Each number is 500 + 50 x the weight over its row's rms, rounded and kept within 0 to 999. Layers, rows and columns count from 0. Numbers have three digits each. The size before them is the row's rms in percent of the matrix's.

# layer 5 MLP up, 256x96, rms 0.147, rows 213-231, columns 0-47
115:402544557475465458465444591504457501560469525485432506472477536557569489519494518492495465534546478478471474439605539502507447518453510504471474
087:446542508489504451492521547362478462519570482497563475447551473531572472506434380507549530440479492592459543560543535514408596515501451476490556
111:534442539512530610553481564415512526525457454535494440526456468493482485491470491499439479544555457557471515468444526535581505539538537463461507
102:591520525519518474437484509594532508439498580496463584451556531538556474492494404447396506546477541492494571439521541513436540607600390458548479
095:500474594532551480518510528553404520513555483540546441453538493412505553521554433563571555529441521485495418543569496481509476539491620497447513
090:527494550467402475460530472512493469457529477441518481431455581497538496554471445476511489565562513543484494522449542489474522458497564413539497
084:498461572522559508503562498515515425507480514454520508566479536493551466516661565496501528452529574525517475547460444401463484482555447533569521
095:507477450558481518513543430542596457496478416538555476447431417493527562399495488449516549552456430524504476570454538454607512498544526442543518
105:481493429445481552463487464553487489403526610557468455454532552487548474513492539578420551555439526560533428538484418520447545435492474541561416
095:514538552458523502463497416350444464482580502442409561453546547475524560500506526572552511568495457496519575524485504498524445437462478527431528
105:581488413457509503516440476429522568500519477498475559486487517526538526448495535448454501549475466447570560576567437562542546417510546470504490
126:474562526495560460544440513413492473524489466530617481449452600431499526462566525455473480459505467524611593530592552551488509546547517472568407
111:491573468543477474537497436527427498491585488532537426485583553596467532478492499504583472443544463456494613545450527462516546496520492501500513
092:466533538429609489496542494422507546419590520553599481588500429519500494572478410460603538431522470530488502449493487536518471471475525500566441
096:512483512524483477459478452452476508562528403507535394481468561446510571445580449484552500437522612553504465564481437471457510537416519446483478
099:469487454562553424483478522554510458483483475409491471484521525493545399527513480477489545401452437464556490441432494484425605460513563497478551
114:510559508561479460485507490482534489570574481481538473556453473548466482510570502562582467448580501438643463479450500548441483468603491449570544
084:486462470543546514506434559522524466514516444465482555490532554491491598399481432541534592500559494386556470482433516444578468486535533403552506
090:595474463490570483490469590484499464553501412548440525492568543494532373372454451512577558532575479465492578573447541484497549491415459557484541
# layer 5 MLP down (transposed), 256x96, rms 0.191, rows 213-231, columns 0-47
114:526423522431511573497461475534527425421460577540517511489574580444498407549490448516443443486551559565480448474481539514485560511481471529505493
096:521520482539438555543552595540503482595440537446465533554419493573555532508536439449495522468492476492504515522408528460473526514481450577482610
112:601554471556494485466505487511532468475509475450449494569525493451523550482489475494568496575448487551569500563455403536451540529534520478525573
108:531513451590564549597517519528467472514514533493476505488443467527546452419447462445523495399431464459548563502485468558580537551548524542520539
100:515488444553550463500520552414578508531457513476507562487457456559452542487451529566583443524429532450527464542462464551499493386377480561497606
099:498460486515462486433442471535436541557434446573557486642482417546532475419488610485591532478514564528526459476478497558500441461518495456586527
103:552512462500428568533552431460428431482520481469468614429476513490464514450450489552530552484471393461471388514501502574509564553451396476532424
086:421556540517452512492485512494490523487522572482422525480546543649510507540512496501440562502525578457533516424551552551462498475514472524481413
103:474541454500526435551460589455529536482533547473604550483429470538538561471460456533603427444463565521441576534520393490556503440532479465591518
096:461473453607578446541493559603531470498549483500506425465534507551458521424461481488490528482508543505481465455450532476511480464616428491545490
099:560571497476487479409451455530573560501343577442465554560496508424548466485494521492458564558479493577502456482511558430457480530493555505495480
123:448505505465562432454531539432596522475499471565472554513508621561474501500540449549482416530487503497598542491522490574520372581526448621583487
109:471584491462446575586510437514459449603509402489492598501486503512452569496438471577492510485575500518381484446489514483536403451444614419506482
096:491432411561460552587469477522420434392493497486437486452530499412460490509511481469463582459494450513508451513448504520461392475564499496515511
092:551548507554509549465523563605544542435493557487475516497392459528486490565494475437419451461545460447474506385462540488481443479511474505549513
097:559479518463562451447475511452477462485526514526519458463479425483540403468468450431479501472416560513475394510472523506573457514596465463580532
113:491416523493579530404498446535487514478494559432490437431512461536534585514543499492562503561408495487472578492498475552547461520476517498490538
095:483503487512505506514482494424480442452675511507440494464457504519437535490507538515469511507538440551552530465574550548443339478455410535511497
093:531540645453507455507465507544562565494531521481585505542528483478497512596502467494458444557453462512531359490511509518418441531652581457452477
# layer 5 MLP gate, 256x96, rms 0.143, rows 214-232, columns 0-47
093:523523445496526366440508490577525402458451393485565523526498589483498457463521599550497414513478503487510536513487489522465419524540518453428447
108:514470604494510543525532478579503468523511409556499515402457550344499378560530494493534540471472598471547566513559482579518488507460434573510521
100:580477504598510534419502525499447461491462532478551473489512468486592496557522500489529523454515528538550492554517523503465560539554431400505525
091:422493459457486515524515496542531479527565445529490448397465474483475492577517523474512505513372514500485475484489458503500411372528577544499579
097:484518516425534517485452452548489545513528543496461535423506545519464487491527514523548459444451438478544517583481399458459560508547555531520531
086:559447527457463528525627477416409472560576590444583487466558515386553487455532515504541535528479518413525453477481515464512448550496395508580503
092:477581493455532493486508474519591543512552404547510460521541419449533539484489515538576435494524474443512493642473523485595507570450593487552575
101:532526556490430564496558476463529451653492481578589468430557456495428504447514500371562566532474495509516474468574534503474440517420542448508574
105:431536493474449556416476616514474449530470524536445454428552601506515430475449468486501450452486595554549421550479477406525465493565578503505510
104:448476580510512511576504476504503472568459520448476451552446585430440511465574480610619429563440578460413471449538539504399405484469531498504535
111:596478635410508456483493556469532463497441480615435534487481558419557484537424528497435514522459482485548483483531526557498537493466531475478496
117:595413520443492574391473514534572465467419498501502524423486532490497422460394596539371541473425549469527530603431475499439488552438479586465529
102:505592505486520506552443553508509454484561558481483609569462523525486484535499483481491424522620605396512540505553559484577490503545492477485453
093:545473566448479598467407456469460511553514439495446384485543470522449567576581516543487523418541484578595509398471498434439478470477549445439548
104:509464527535549436437422559499509552519482562584434465487511565497532541570464414449435519525428550468577487491377434547550469589498574487506494
109:414480566403590550503536544506568479520471446515479509581555524521461507536443503452516542443448477473467510466549377467535511528468475421445526
106:535593588446548360501581447493479503552448549517472606474530467524569438499577508549559550483512552456515506590472519389450605460577496389466477
093:553564515461549512488538497475527555496556482523508497487494540507470495484598523509470515571561390493415500406551474499460550452462511567436539
102:490490500539511524489564469463418544622505479454541492501595574506490496486557533528438492519568533499389532498551497376505450412474513486557563